Weights of a small transformer language model.
Architecture: LayerNorm before each block, learned positions, biases, tied embeddings.
Training: 300M tokens, 4954 steps.
Each number is 500 + 25 x the weight over its row's rms, rounded and kept within 0 to 999. Layers, rows and columns count from 0. Numbers have three digits each. The size before them is the row's rms in percent of the matrix's.

# layer 3 MLP down (transposed), 1024x512, rms 0.015, rows 599-653, columns 256-383
076:502476484471480506468463510497491522513524469493503510525509479503493489527502466499462466470505524513523511537530536493495517501510498497485541517499490533466449493513503547516489530496509495486527547480495471514510523474485577489536498502497505507522531516505507564513511518516506513529512534499465505496450509493540498502506538499504515498621496506454481507514471500452498485489489
131:505483498530473526493537528470542517485516478498500510509538537506520547472479534558496480527502530504490498537501520501481528510509496478505523517495492519486495528504455493487559528489490479520451482496494496493487494488489487439509520471513538497529521463518534566525507521499520517530499467488486458558538503501444474509494485469488501486518510543502496486479485475508496488536479
101:529493559505535497507492525507527539523502508487516451498539485520452500514496531455519532488524470498461520513507502460472478452465496463504479484493473518493463516513484522442525477534498533507453494506449473472502475542555485490495497527507492538514506507502475494502486493490479443502479452505517485474488485522483530481491494488534489497537510477513482523504502502491491499517513
116:496501494502518594501480484529521450514491468529501475492497481473499574470498484512490495518486508545508472511479490468526450492503500511503462505525505552508455486486532511479483514523507507466518445492552472568514505486451493511489521492476454479526513508517525479512483531562509500497491477504493493518479518522532533513462480536525509512454529507453504530521488488496464433532503
117:451482462515496503489470472565487544491520501538447511450466565523490454549510476472503477448506504533505495482549497492531522480524514502509488511532529501485576467507545543498491525490464483440495554522496512463519505549536517506484506503490481494525445521495501511448477530517512491489498534537487528496467469485528438511557549522511506490512475463503476462523507489504507512472498
108:493553496507499503488535475479499507489497467482519546497488476502438483471508520501521473531508505498477460526552552504499496500511542500487507474498523510464511509499488488525477470452503469512449494451517478494466470571480450554502550521475520479506437496525485512490505529490494483483518501508501509523497524527479515495473511479496490501508483543501458511514503480505506475498507
068:474468499537499544484524470517480463478486525543527490500537529515549483545521514531482531502510541490555496505530518527515501511471522525503553456480499472499545448475483466477513465478490513489492554499472471499492466490473554491533469519535529459493494522526474449533525518481493502516483486479465505493554509514536514539513488520497509535504481492513504530454503504547531536474486
103:506542459479489507489485513522539496499518470476491514493513503457468506493493488502461492528446549513483524457486520552522475491552524514509513482505504531497514459412498473520459539517448513522493470481553475476520495455486501501511548478496498504493524466521486473477501467522493490491516523529456442512503483487538515522494441512536481527534483502484468518465490491489517521492502
106:481490499504511536476456516463475523565460464502534482518542552480519468498490479502496463495505471479476477501531464512467509459540502506530538557501499528483432510495509558513498461459513484490503512482549533533494522514512529498515508464472466479530465496478494538486495525536488490548491537480540516474507478468473515523515528471547502447519509540473511441490490533499532535509453
099:499580520513479496508480498477488521503525514513522496502498496464513514530491511538498522454511492472500523477527515507504539479532471469529480460492494529498522472439511513485458488489493501498482507475535507490472471488562505475532530502481499520539534497500513491525491479443513471509519502516465500521507489489533529492509517499484469472461512470464499495471531499467529501514458
109:497480511497488504499439494498518502541504469522473535528495460523473532543502483496496460533503495467498511500485515494520480522469492474514524506468500539513513498462503485516539493468502522526472493511495492500429481516555452489519569493482508523468485480489489469541510515449492470503538482488513475558476542480474510450502532481508464491513511490468450531450460535446514450506506
118:492472487477519496498529493471510480523498529477488510503492481466463538454514536463506488527542512550479550468521505454507501514488520503447514543499473507525534486468495517487497453526499495484507455523515490533531545538477475485535480542501502491475541501507512518506493434479481513497470529499517534479457546512499527471496487495474499481441496451508477518452531487455496451454473
053:509506532505510497502517504458495485518507489492469510509518509502513535515481504501525499463495530447503474467480473509477526487484503516503491487517531493493532494450529500498493519441475527511497516443503490507501506464541512499528525454490523487485502487488502549476542534494523519533483476504487503492468573506501506474504504503460535474551490549529511484496464561524481504490525
098:473500494464492537491480489498477542488478468470495515489543506469482491508527517535460515535486515503488486494517497498513510479509506481483480513513509505482484492487507494522485500480524508480469493507514491524516528480529481509512530507510498494519520587492506477491502506505528476523478473515510505491520541497504523517467512518474519457569507498495529495466563468513484431481480
122:468516490507510501530520511508520509514482511472481516523500542520484488525511495524512465542510504507504493539527502503491521489505519501479528504526476493489508458521499460454500539495478510505497485534519532554486498512463510513494476517484570499510540478487454503504505513490488490500474487531509514551519499466536527468543501492499506478512496472449439498527508491446490511526540
124:511521504475466493526494497453522523483520506492455480494486491492523515495526507474509554456518500445512517488489521461532484562453525498465498472492522453473471527529528486498477482500495524528494511525512497517481482479511487533564473509519524499455426503521492524540520505490507511494506474471547493556494460530506499509498517454544525475490487448456453485492559509484492483502539
137:526558491494482526455478493547507483512520494500512487526500481480496482513462518500529484494491495556490512478483509449481464501448507505502480457497547527481471515470501466494504507511522479488511509460511483527454528499476515455487443535514542498534500468545534516476481535533490546498517565512418528465530510526529454490526487514493468482486535487474461528495484508505513513474464
092:515492484529526521553558509511502485495489522539512500516500467497496438501510518510502474485497468497550492527480490464524507500517468495519493542517456500465533494479528527501507507506471493478496498517544480489536498468524497448438532484471508492508541485554543537538511492468495474538469471478484504563475511505530505498462457515535478502548514508472498501474496500485478447494459
067:522525504460498484512473499511489466530499511457501483467493522466507568456518484445429492486535488484508497542455505539512491537528499487457462521547497485458491500504523506532535511522491514470545506490506495531469509488571495524496513535527516530491481498483464492491472520529545505545499532501489466466455468488495510523524521473463526465523453517519528522518494576509533501498501
106:509530474508507471475510508529449471510501580498512470466527543567487496506502600534517524478498497529511477528528520479474476511512467497515487549546537503467527512461488525507522504529508498507498486465467494454493499544496555492454512479496536510535495463544500522519520515514512555477521513525493513521501504479489457493491539495529490481502507500489542503513516481491508541491488
119:463499507512484526486505486520487498531484504495545507490506503506513488486503509542440506525519489552562497523496459518489513515504534577451509518536477517469476503477519473489476515546514590487448545502502501525507490487492523484469499525555489525522507514495504463523479481479499489498487517475532513506515500491517520519445496497505495486516511455441473515501551489504561500491490
132:512514484474490494497472504498448491472465536547507465484500516504511523473508579481485498498493531488534471508496488485497502492520540501479499581493501456506448503506470514515494505530517445483526477495522469507514507496481525490501478475482515492529538478529526473509482505493450535516538470480482457419489494494448514498495491512500494473412530507526541470485474479513472489510504
099:452483536493506519527490465503499497470512515521465490537492467485534547497512515495466492559496521516543504497527519493506493448486494528525485506486508515498518468485509494497490538480485459506509459521510508506474498541512505512546482502541480502491471472513496489511492483489482509475514481528525516501478512518511518481500526488538496478456479501529446480521511479492450527527515
104:483520500553513511528482491559511480479515521490495475495469501477487471503481482483535508518496499500516507481517492499509507463509488514508525493472513499539506504518476467514507504476487481493489372516508497541482506474519518530498494517495517534512492495456475504505496508520493515493489505564501490481504505527502487509564493507545510494469500477518474512502500465505455528502539
095:507510449505509498503470479488452497528536432446510540480526522523469553531523484520532482500497504476477499490480497529503461526479509505521500549487482508513492477492510503462495496508514509502514455483495501488527508531500508528479516475468465491509468501511485453527475483483515511536502467508506485485495536447517514555502501517518509437513569535469555491487455547557464484505516
124:482448475497522528522537553499504535536463528468496462495533482485489499477520535508490475515517530479509505497513513499511513469468480487525516491515506457501493527481521510517491464496509487498510520493476495517533489470506488509491511501509478509493542491433500494552533470469520469517526495527576465477525517460485506507529513509529518522461487501512498468533477539487496490491513
130:495514519485517517474455513475509522556528500514537508494517527485475476500471490492496487488466509488509524541509499543487487508525464483516487512511488508479484474471469523511521480489529518531517530456534480490471515524540531455539488469515501543533535435547501506501528500548493495504459433500472492520479560455489487513432502500514525520524473534489527473508498500521506487537459
103:492499479480489519492522504483462505500489521489567511477480512524510498529475501543448526487524511550553498534500494543493504514514504566501523511524488484453485502480508479497494498543488537527497559510501501500503526481511502481496481490503465506535473510488471470480475485445500512499493477499525506468536484505514513543465535474485478486528524452448498531474540491488583517456484
083:443518485484496495517482542486486505481473534521515455488482479494555494505547539508542534523519508461478469507491526472494471487467450482547460493509478489454444526453476514486486464486536512549499503495509543533483485480526455477497513516490468526522546487469555518478516484513493509475537471493477508491514529515504480469461504495504506521505525510494507528521533464493505516496475
084:465481475519488483477557478584538501508483498517469489500476508459497528537500499485446488507553484534465513533509476429498498491534515487547443482549499475517479531472495470457472492533476517522479494511517531536513507484507475519495499490496480529500533510489511479486526486500502490488476478513498472507469477523510504524486514531507537489508443520526538497463484527508495509527541
051:457501489437507481493533519510521511544508542519481475504457504491531529522484520521520509484443574493563448517544497474466501529491501483507473476485508488475489492470511471528510439542490496509468525443488491477510511468509528481536538492480522485524500483530482491473549528469511511492510492508519512470530492531516532498519491519485497532524507497508497509490488517480472477474494
108:470479490488533491465541514484468517520486448509475516474517493466564502553527519557481523515504507478495514506520488476494517499513497473509494484524489501491508543510513524515510461528486516513479480536495498466532458469555501478520501493486476451508472517537496516511486513498480489491499509449526520510544450517484452519536538466541502517499511482515520497526501537470498515500484
057:524546489525468550509481509522489500477494516530475492495538497471501519485490523485482470526497512503516464524542479507466505520584498539490469518512511516469544552491482531505519439510501488503496482500543515495494452513535506492554495509500449455471519503504476508487528545505513525556470499481497470488482537497492539495500524525481536525511498501501539469493475554503532469494509
086:483533509498511510469487484502489530522514466508497471526471512517530493545522540553480486479541485518495481492506523481490499521466519521535532523473515519476484488496486463459514475471511483520533521479444520497464508478514502477479489513460493484507469459504537557502535509519536508461542479488480522514500525502524471510534477507522532488475501504500487537461507506474484475474514
143:455471511499511449523494500513522504496500443516501535485512480512519501525503480510475541464508479487501484487535474498450513485447504523487495456509550517500468528497432477533477520506498505510571539458451478487472463484449466502486447518504493524460513517515499538532510543555501459475533497496522516475510471501520490517521490495543481494539468508500457505508492482517515525519499
100:508471531487508473495554520518471516480516524495526502494533462468489519452497510506493455471464536536461464471491512452515510443546486508513491459474496488517512575463488478517491533474502503488500499483481505513495492453491467513492450523514501518511493484503513517457521478556564520557461477522528540488436448541498488542495472460486505492538434544528507459504520508516479480532485
115:503479522517548484462445483494446548523485503513523450507511492545495433469516472528507510493493510506517483489513513509473479467518478473502516491484546496508487456494513537510504470448522515485495534509492510503493491516519528495502548566470498498512474526534485483479491494497510547506503461455513510502522501468581492490461563463536476479515488494539500495431482506510469479506499
082:516489503508516529444485461490514494523503504520535532467492536515481529474485473482478493527477490484479510472512461487479492485546498517471528509483487513500529487485532472469505511515478508520509488471492484498518526472476516498516491505488491516456529520469474493506460509518487488450486526509472511493476517511509520544485520457512541509523506491480519511503479477462476516495525
089:463515512515541476502529498510468520502475528475515496453550500480504467488528511458479500451493486521513542531486512501473506536484508496493439506460477510466490491498522480485484442521500488501565544473500517511540520489498468501501453494487474531474457506468480538488513484494503467475493485490527501494499487490519539507507475456520453498521545481511501468498482513546505506506549
128:489526516539466508485514490475454488492530503465508505479532496489519522504506555477516507516504486525484539512500507489487511443489458490494450524543543484507512521456494504499505498562504467489533454552502480497503540493469531504512504507515472490504495486521475457495468485480474476502498512483496515491494518510442500506508476502481518491437549522525537479479538509453483534536527
088:506483457526497518479505478515501488491515540507519471520542522485487519444485546508511503483514466503495546495533470528497513501511517489519485507483484511491536472484533520466522466517501521519448481542481517461473503525499500481522482468501500467491497499527435478487475488471478436479489497479509483516531484497519489495473469477514474485526517509519518517511558531493465451510517
104:526507462493527456527486510507505505504535510483488486503521483501473498493491510469451484535532491465496531495521478525511525493485501475475491501514509476497497509510485491472508494473513474516482517500514494507486535525491474546470511465488528467465553529483486467545494514503462555469462509556490514549566516468528465497504487518520510520521466577513492494484567479477490484486601
031:469466502531520502512498485492525466473489501522450485484515468488508491493517505517477521511524482546500549486469447506511511512520523486522462493447473492503528490509522522491496489542505523487506452537515518460524542483545535541512486515482476482488522468469502454496467509564527498510529494455502491481533524505467514470518485491531494500553463511500487556491480496498476501558537
124:509536497505538508487533513502499484526477477516505515523496509540484526581501481519499489467505515564509498463514504519491472489489493497509526466544481521517553500501518479496474420505492486499490556428507498513494541502515517484518503534488523475463514475461498453500499509507462497510503500571521469509525488464509518490517520440472494485523491519497512483488458513459530556446520
081:468528483478523494486536503518529449490510484497455492488509535504482524503486517488539527495486485501474466532483479445510485499522526499471481545505486500484502497499509526483510522516504532479486492556501515504504458455510489528520498527545488499473483507456510547484478567503498558500495454525547492505481486502466513484536533476485534489537521532486513518517521497451534474499490
104:520473497507541533500490569524545488529475513467468503483510493500483473531463479524508456529481500519519505542483468497518508515507519516478507529479472487515517486464490517517513469469511517475493596474466532516506498482512521480467417464515515500504461542528495544517531461478505473517484539513474511547485508511459520474510484458510477504540517503477508503532453515456486494458517
046:504535463544459507501509516515542506530516537495479490494527489469502514478473489458481540485497486464458475507480475486503486500485491479466490491521531516461493490436472488485499548524499493504454539501517497497532496478522423501557530488489503534447493520491506497501521496475499516453491498477515464485543532525500523466535491509500501527534457495508476475527503549505488472469512
095:542533518481538521507554520496526515519551489498463495496521528452481557464524511515474476534499480524504488484490454492456544540530493506499492514515418520495475533482500542469523521500472530509476456486512524535520453495522463545511547533497458519499553468489521491493509448492536481534544485515491469549488519488479511530476481490498509514478525550503498506495454488471472462514484
111:460532457488521536455506535491553517499498487441508512493497531521515517527507550537520500510480486542510489504489498487491489532532515487475465526513471522506492502489492528448447486469474518498463516515482502534535487472514477475518469502488468527493469544492521516521484529502490478521528518454487476530536475492478503500538508502543471507498542514468483507505490498499518481481508
162:479461554522547519469507516492527512479542511538524512503483483475496472514512450492461476513519491489488513540517522515500531487457548473488478479497523540543533506438503543508437487496533522513489496523459460477511480486558509479495521485484477530500476538495509485506484525439534508492466500496515532535517514508508543488460520473488492510501468494487508501477499510467499501517509
118:528555517513515559474478500509540479513512501482488528500527483522483516532477468452482475466464497524478490480481503501509475458560490472527484469513476550479504487503548524489499514473474528503471452519474482510481500484500506475523522479490507482496531495519472510505489511546499505571468496504474460500563506511511515488511520503490496507525486469491471575557475491506522472483428
104:520508505515518510510566519457504483481464478486525491480511438491509503472487558526504488482510506547487479509504508481515463496502513481533478501498497506481463533510492465477524485488508560521475455470478503537484462492481523526551528493474522481475534518500509510504537499486487544532520470508451504494519467520490511475507510521502552508464486470498513568473509492476498507533437
108:472455545496508455494478476502522523485485483486476530534506526484500494527509482520493524484503521495490493476507484515485477494470497474516512466467550493510503467470504507504475524479521490494527534487543553457504506514512524468483497496465510519489489488550520497491461481456453484493476482488458526514507534473534471501529523471502512468498492499510518451509525497531487495489463
101:487475479507523480466515490490476505515495502476552536486487501496517526433537516492527540489534461492491485527457420457516487533540506472495485536539466535470524539479522477504511529474520538482543527476500460515507510463536549502540544482495517539503465486472523533488503524529509517514505492462527489479482512469485503482515491478487514479513498519489524494484479467499493456538534
100:464475478486574511486522504467466517528472505491514445512483528496524495523484451528498415526532503529478513526532461513501482526514449492510462532506507510483471454447528494488531511523531485519520499513506518508533507508520500500499504506481468514498535480548476455511538519506526454522436471504528449536468497470531488569494505474510503463487526542548500499493505554467515509535490
# layer 3 MLP up, 1024x512, rms 0.0214, rows 600-653, columns 256-383
111:524499486495486481478491505507487509497538517530526490528529501520507541504510513510483491494515491460498473487496479518488505488453502506509482524513507522512494541505533511513503490499486486511464459502527469508517508498481525478485459485514543475529482509513504441504449511526465513496511468463505488486504562490499507508488497510493461541483466497508536484488526542495521485525537
116:497496514500520500507529505523501512487479535456512514522470526493510480438503509559492473557509509556491519512521474538503473545482477511498499519486485537509468457497459446523562450448525519488502461504478511496542505528472510516487504522475465521454445549426508499518486514489526518467494547529485512509526516519471525481504486529503496502505529486524501521484539480475480452524506
107:486473501518506528534509509487448505492506518517514515440490485520487546451520511506477480506486528518503488409503519495524485508498484497511558522488488490508514487515503493480512468459486514506517495533480529525474517515512457479475492519497455519533446497450470487484515487500508493522507478554579476524458500500493525533526509501487501517465484493493451539528529492482492508515535
113:478501545489444418473494488505474553520494483505496488489479448516504526494522513496502489498543479562501511510536519519514530485508502490530505478503457482516501497503510514499500514487509485459451498509519534524494501504555509507501484493500499538511517537474484478464454507536487451509524504467517506461499510481484477453503542502445524512485473502499520497523558517471509474484461
115:483488550485485467531523472492502491511519490507505545519522447519468497517493494497528549486471523475504413473539452513529532465484540509503492493495519569496539535507511468464454508519514530489519483484501497493496470486504550505515443477490475488502529555496504471521522497515542487522492491490496497468514506436506505500470491477511500454492474488504489483499484508518508466467507
105:544525538494523498525474443513492507504524452480538520507532498530502479480514495543492502511508520528465459478518507517551495508529500486510504542441485487527493498532458511497505493543541501510512483488584523568497471478484517484519435485484469488499530489452471463463487468553487511532519492512507495498495495465533524544489502516531525477502535476482517506502483523466518547501504
102:475511505505517536486481491477514496515485509485517513484446531507490497464497425530466507486507508533494492478559482501530494505495502484509482544484499521512476490518472459506549446493526508498475459572479576548525527505437474491502503527491486438500436486446457494461502487488482507502505491494536501469458497466459507483505546525494473497510446508470488521509522497489483505518520
090:520487506501471493476511453495495467482467573444521506476448468520464516562496500526479476483494504497499513476471491513495471505446499494535480549502514542476502477524523461500476471494495468523529506508509494491526526511532461520447488487496557518497490507511519518479489486496500467444493471496504487481518536498492498480443507507477519515482441474486503522518466471481486494459527
098:461456541530500511486513505486516516518482528484498505488477531538480494482531489520475494494525458514493490490522546482493525507501518491505497512504502542514518449504483451489551493475531509507492489489491547516529538494457511494500548532474481480494518503505461509474507485492522541464506460552517532500478492493476483505463522528475505494497450487441480521514504476481501499536511
113:541463481512458481459503490529447503471480556455549497482524559558466502505486465501510486516524463534501499498565445544514465523479492498503472502502539532506556486508490495494478525495510474543510516473527494495498501521527516507503460507501489518495524488510500503490520494526495520487483513490496477510478481467535479511490511526507527471517501524535499473480539490488518480525538
102:454487526504474541475472499507508489504551536483566490530502523508522510495495475495465543504506541477495424480479432528517515466493495473555527557487498507495504493513495470450528513502490516521465515485503568487510495511477564497506494511499490515512470497533502491516480536486512488496518488487478455533529500481449516485489506509476481531513516489501479468527535518491505512526515
075:464485495521473516464459491532493496487460499523539498471451488510489500495481471520518533527537485570524520500530448505500499534511534539495522490513512492512481557501507473520487483517482554485457475517495509522489529466489507492443507529518514495482461497498496420492484519515510503506497512501533440487512521481482490465453533479497494501494505482428492529509524513510535462514503
101:500458492472522483479507461547493490489473544510473520466496467509502463500553454527458497475506522518476523463546502497537470507482541494531495558490522487510491505532464516514499478543516487503500480526486533484525510453452509510484473501476490488498470502502503499515482471512506568451444502504476501455493476493526483526510519512536541514504520482459491525499521484505498517441527
119:507443525518461484519500456547491520499526540508512514520546535504461513506491508525443539516523469508507480514501485545497509491505508492502491462499529528518514539501494516535484501489504510480465501508499499513529508537518504492512460497500504492510447533475468500515491503506459502505504487491494504498494515442464491514512514513548470526491512496450480482493514524475501510516500
116:495502537504486513443471488499498512513509496511536511488465533523513504460497497551506504487533464527511452494566482520490489485473493495499549526499529514526529516500489492525449499477525506473483519488491506481510536482478545448496492529491474521527480509496539492505489532510514484418509513530496523553520499489487481525483538510502528487489481501470470544504545469482508500512498
116:514441497510499486519501488531475469510503472499511547479480506525479494457496428553525494491503547491496484498473461502532458491470509475511519498485510503499506534521482491545492461480528497541444480537469508502498486503502478507496502460465498505460453484480496510495506503507481526488468458525572449460539492439479501492489521534533472503495511524460498514533497486493530475511496
100:487496483507447480511534505487481527439492496488499513484519576582504525472516517518501482546511495512505468478468494529500500531522554507478470506508536515531499494478489483520456519528496544463515485481555471540502501481518530481480527507507433479483474513474538529495482504525569534530520480540485476484552525508473528531513503490502538501443527480446472512525501485529520531492531
083:480493475542529450515473488549511508512468462497491506478452523517516553487525498453461488540551463542501451483446460510484527519527500521462469506501469515543500522547498440476510504528480535481518523483529508568526467509489501492485515485545479509535548510463503481502472504514498526496494493517484514462513517502490529540497499500495511510464499435465497542552506441489532471500482
105:473496484508517512503569500509466498543494468500485473508486520552431484521522499495518505511537477489496486496467452532533504511466511511496524491483461494516533467494518528488555497486509546527488496470452479544532513532446530515460548505504506497515516506493482518521545498507502503497486505507525491486480546521459548479517535485490524505505517445496465492487484487520482408462502
093:483479489536487501479500466516478512533486481494493551467521509522497477503521472549480514529542541507505475481475480518533506488490534501489501560486491532540493524523519478486499476557550518530466491508493496521523473472498529470455487505501454511462489516480522480482436474519525500478508503526544488489545488478478519527488492514534485534446513476456501524514528477532551481505517
117:508484496503542470474479460481538476451471519485508526497474518513513494536498446497520501533526488501491465466485433512495503516495503493503494465497547504530476553546489485488489501498492502486507502497472524511475485466457510471505484482479496497457469486523508489512507514491522522511479486518450492498521510520515454498512550481535501524498515495491464510511495467508534512467494
101:475488519489472517447498486486459521516495500497515535460525506504492465442536476554490475510492503512478514470508504525488498519467522481502489521469534497531462501523504507513480444519523502505499493504509523506511517458492513496468503521481462502472493515503529497530471485505538488520504511528502508523516469443527471555481515505568483490480541506484486533501508489484502505519499
126:503495520517531498518471470498517519536519463504545555480513478529469439508528478513532542495480524504487482475547497504539523474517509484514498482477513471534458515527476517486516472509506477512446452539507521511486456516488477490455484528501524500471522510509474485489434500564518541497466494560530504507489482487509493513515507512547483462480472506500488513527503480497472504483491
086:500490482509496527513471515466469486517467551500534535439459523513457509459508499491502491542518508552500505487509486496504469521532551510472483529485560463534537497533487506480489523501481520494506500492524509509515531473524483499433508514517467472493495483460474503540503462506535491533463495501559515503479517496495480459494469494523527524435497514484462546498499455463515496493510
117:511464499501507462529482463500500543542511529506534514508499472525498462497535464517447481494534516498501468490511467506527485496499526493510540503491512468502516481514515479485510508519528503513461467510476504515512442485481471502458476511506539517518509526457499490510475455516514490516510491529520496471497499470496525524481491508502499493483486479486493551501493503473530536496459
123:484495516503469499470557502542478506522506475486498485522506511502510482490490493520466540486492489483501490479517499553488535523503514474497508537474479468503498492516480481515523459490536486494509468508492500512520520549504537495457487537488492493491464490509465485461529498514470505430507485485509477464514487458498526488487532531487481536483470484462481512523584479499518428521551
103:476478474523434497502493501505472538550502490507518530482505499546493504534499498564475487536537509550509517508505514540513523525483553518475536536495502496540524503528494492482495470517525510521470490533507525561504477510504460487451498496513492517511499524481511446514471446519513506509504534532536505493524486465490495489488482561497494491449545477463511495508534473496535505475480
094:495515491498507494546503470473504480491497524481505536541540527543512478487519483483495558487528515444496473502480521490508512486519501499494481509496518482489491519506483490506546498513486498499522501495530459490491480513444508492511490563503529521475520531438477530501508503482457536497493495549495500461512521534434494485498539501489492516488493494531447519522530460498520445495481
106:552494498508491528500530500485459480495506507550521522501507496511493491495518491460472495516495477456483429508461468517542550470454475488508504463494467544515511489502475480510482473519495538490502525479518526486511485451498479479507501472488518434523471524499513486545484493522512491512495485502556467530495547501460520523456543525471531492500496474473492505490492498473521469481447
100:518474475488572485464533468518462511478530485492506512470486495520474496540527498480505462496507485561459473483490462510570491525494530472511505514440487507526480485504503465529498474501529482482488475505476559503515508474532505498502539452463495499489487506515511494516488476474514477487479473488552481460518518490477519507471536513509521482493498474484505537467537483492531467465459
087:507476525499467487478503470499465534536494500503529510510497507573495510542489507547492532494503476457518486500550520534488456536486551493518488523505553471504490523488521493501521490494493505521488491473489529492527500505484490490455546513482516476509475535534473501492463475524466491483481499524508529497474508430473475513484502470533477476501482508493487488494545502490548524522526
080:472494543493522443510539482519478514534475482518527469513482471505503495537511474445511479495506482535510482484502499513509504473490482493502494539497521466489503494507553491486472490568475513472537496485535530526512470445459493530499518494485492515502494533512445473508486473495532472478454485472537446495504482495467484490485489484487528528499465512478512495522480499527502445501541
110:479511517524512474455545457485514477490493474505541479516469526495519497507553509477513527478517464493474460480475498498498488472519502503484545467483497506485500535512517474483502470543521481502517502474537523470470500545529470474501477507483463513445485508517528508474501511480484505496533496489488529506502506503471503514501540496490505496496538448515503528514514480506513440493446
122:544486457512488476523543506509514462480483488448475525502503517582453456529504468504519507511472496526492519490455534483487501521484526509472488489493506522497499518510509496493505519528509505513520492457475487477487514549521524556524495514485497525503486551506520519470532484537476524456500491553504501469519475480484513499509496492456536511479501496487439526476468446519493463470521
106:510498459508458483529480504514458469478498477523525525472502543525504519488532513522514484504468481461510433483475502516531488539501524494522549444520487543509518496505505492521465480524507513524500499459530505490503518527506509480507530471499479527495479496538503453545522529521517494493509514472539509516483535500477492475468515487512490491459477489478470491494542462530483501478521
090:495480505492510520512525506465486466505491525494489586477492494466491527544511513528533484471495518512506475482496547516506523549491543495510513528498487519521485553514476482534482508492488514492528470504467514485488536485513477469451465457477481520457485479468556511532498518494528499529512515514527495517512499522488512492515484530512493489481482499429486545531522461533527509485516
097:508469520498529433437523467481455510487505521450465522509489532524456504540523522524505510491504469523501494492505499502524484519526509497516488556502529494530468464497485520543485504497512522474526474514551520497505500473510503457498453534496480489481484533484540520472514483502560508534495523479533481555488461469514466529480489494475488468511442513474514520436468493454569510513531
098:542488447506477483510499514517502495424477517483472567510541528541478465549462475589505483532504480541501530475472462493486502472486570494466494478520502530506483562514512502519456495539510495454511503483536507507456487515473531497509478487496516439484510473519521489513501535517490546520505472538507499454501502516524442490512500506511482502489514536484487475488482470543509525511459
116:507508451495460533562500494483499501522453522482504507474455521538516501481507493503510502493512539514492465501444512500504510506494535486482499504478540465511523515508485524487549482469522488497528486526510495531535508522534505486460489478481490510486467554514435506489503485500535529538499485508489518451504479506477484494517513504515494484457461478496486593520477502494527476508510
112:492496483487487460487528467498436509502467533487470508487498455547468478552542527538470512488476511498490488482540527538531487566486524483524485506480545481538519474524469483511500470501553486540504500491458502513499508488508480491441501503486495509489449526510530514495497465528504511494458506507485516480490525481503461524489516512509553488482484509497505509498498466476496510458486
104:489496515507469508509486503491513521524509471520524515470475489540501523478506479568474493493517501503484521501463498530479492505495538476490508500460466537528510471523459470512464441522530514503427483461488564486495479537461489486446525490495476504522502501417464487485497507511482491522529520497505532474488530465499547463520469533510496500485499513485510517554489535485497471506476
040:490501505489513542455513526505482548560542475473469526500493479511491518509496492506489494508460519486477478481520512509502494522473468502462512504525482488501483515504541505442497493477536475523466573466467472513507480472461481457507473483462514503503496524504529497501505486505505504476513520502520515504479478506488519549474476485486515511483528469464529458498558505472544508491483
098:464484490512499539492467517524521513514489478518526505500463494497510489462495478513463479494486496501487444476475552516508522508490511467475509510494481502521486524546482437484537428529488513479454473534458553526462492517478478514510542512494510500483496499482511469527451496499491511526478512529513493470482540461459498525511486490506506466500480498509510500525541503467504471532460
094:515495504508547497487561477515511482481537513477553503459496506501480502523516531493489523508536493490489427518475510527521560476507451511479505541502494538519483481504483514522506494484520498483505514549515463480492484522496485480521466483485509543470521537496534498559488502513506527493466524488529498482535530485503474485457475508496495556479467535495524497508491470502533424493507
109:468504489505470495540458488542555518482479440495457500503501444477527520563489496513492519486528516537495535499535529518489499503480548493504448488495516470522484565550525496523530471501513482513486528530506492511508468520461498493463499476492511504496468512484473475487472473519511504542524524532519546445480512490515491498505515527471484467500489462441497503481460499530507552456512
064:522471540486500485522509520502487504546439476500462496504525430522518496495459452520480530535469464501517468509489481517500471547462486497468515487500477486477502502518514486487468495509512542523517503500491551509490512531472571530509487461499470513474503521453506501494517469528493541513493526487463526463514513477505490497460516479508527482512463475475475532479504515495521459483458
106:509531477484535492440501506473439500467502488508528504500476454521481468504518516501473430492475556535514479498515547505481534476474492462493511487491508519497490481491504458487517460521518528486508488478532517494490523500511474486511528492493488471509468501508518463481490450493512486502532491482557477532525506492537523523505485505497525498501449464509522544476475480414530483533474
096:495491484505515504577486485479505501508516541492509544530523539503490511550463496485492496541518511522505510491510492494510516490480510518517479520497492484509488501507486493534550471502513522477515482525486521518467453542487469552527508508502514522497514478477488460522516443474507510525499511555537485483499529464517498471487483537467515511501497485524499480477490456518481482474457
138:515525449502483496502498510481482492505484494471492495491487537555510523468508477502541506483470508501510491455518533484498474520519470498503536511496494437507469498545507456475543488489505524464539464506535518510518488505444499503478487497523526481516503472466492501472472488539473484528488471500533505481494470494464469507500501483497460453498542480482474515532470460522512499505483
114:481473511511477512493527477524438500496453481510475510469484496504509506445505538526480486490496500509488487462554519553514507560503455491519504500516485472509516510511490485498453483513488513513504496496516498514518503490525515507525474528515499475506483489523488469524459502528484486439481513464530498520484490484496491490458485517566547493477489527505512481487552497471478512532560
106:485452464513460523463477498506428543532480491510508472481496513493505458437503505572486493509519502495479468496505543529488523491494477472507523517508476507497526476490489476511472464483542512530450535564509561532480483512492540492503527493509495525488457511470481460535523512484533522518493535489524457525500493455505510494462497537538521564475519531487545488525536501470491502520519
094:521534523491486507532507517458505465441491507499526556491529472513485518507507522488529528514519519513482474492519532503477533513515527507476519481478506475539513551510445497506521525508484507514535485489490470494452531470488453477487527489475458487463473495489525524493516505501543540548504503531480506468484522513480504505516490499490509537451484477481492565533456475530594490469505
110:507488515522504512491473487512455521480501484498506465503506483498474502490509488543500511523492489470486464463477480523517480452483490501518519520507461479505494472507508511511517454480518525553445527553476521523565509532540546484444488502492445513494443495456479493507508497505502494469497497484562507506505494491490491525469529515493492507480468496495543490542554522463514515484562
094:502451509501526527527445460524530474497477477489523542488467530477540495490498495523520503512512514544501515491515464491491531529541496479514530514478456556515511538539497447509488475513507506490471488519525523518528497479473494517499511474502472533491553462455525473500485463490466495460499505480506522460497508486475552448501527522487544480482536529505515481497538499504510467488507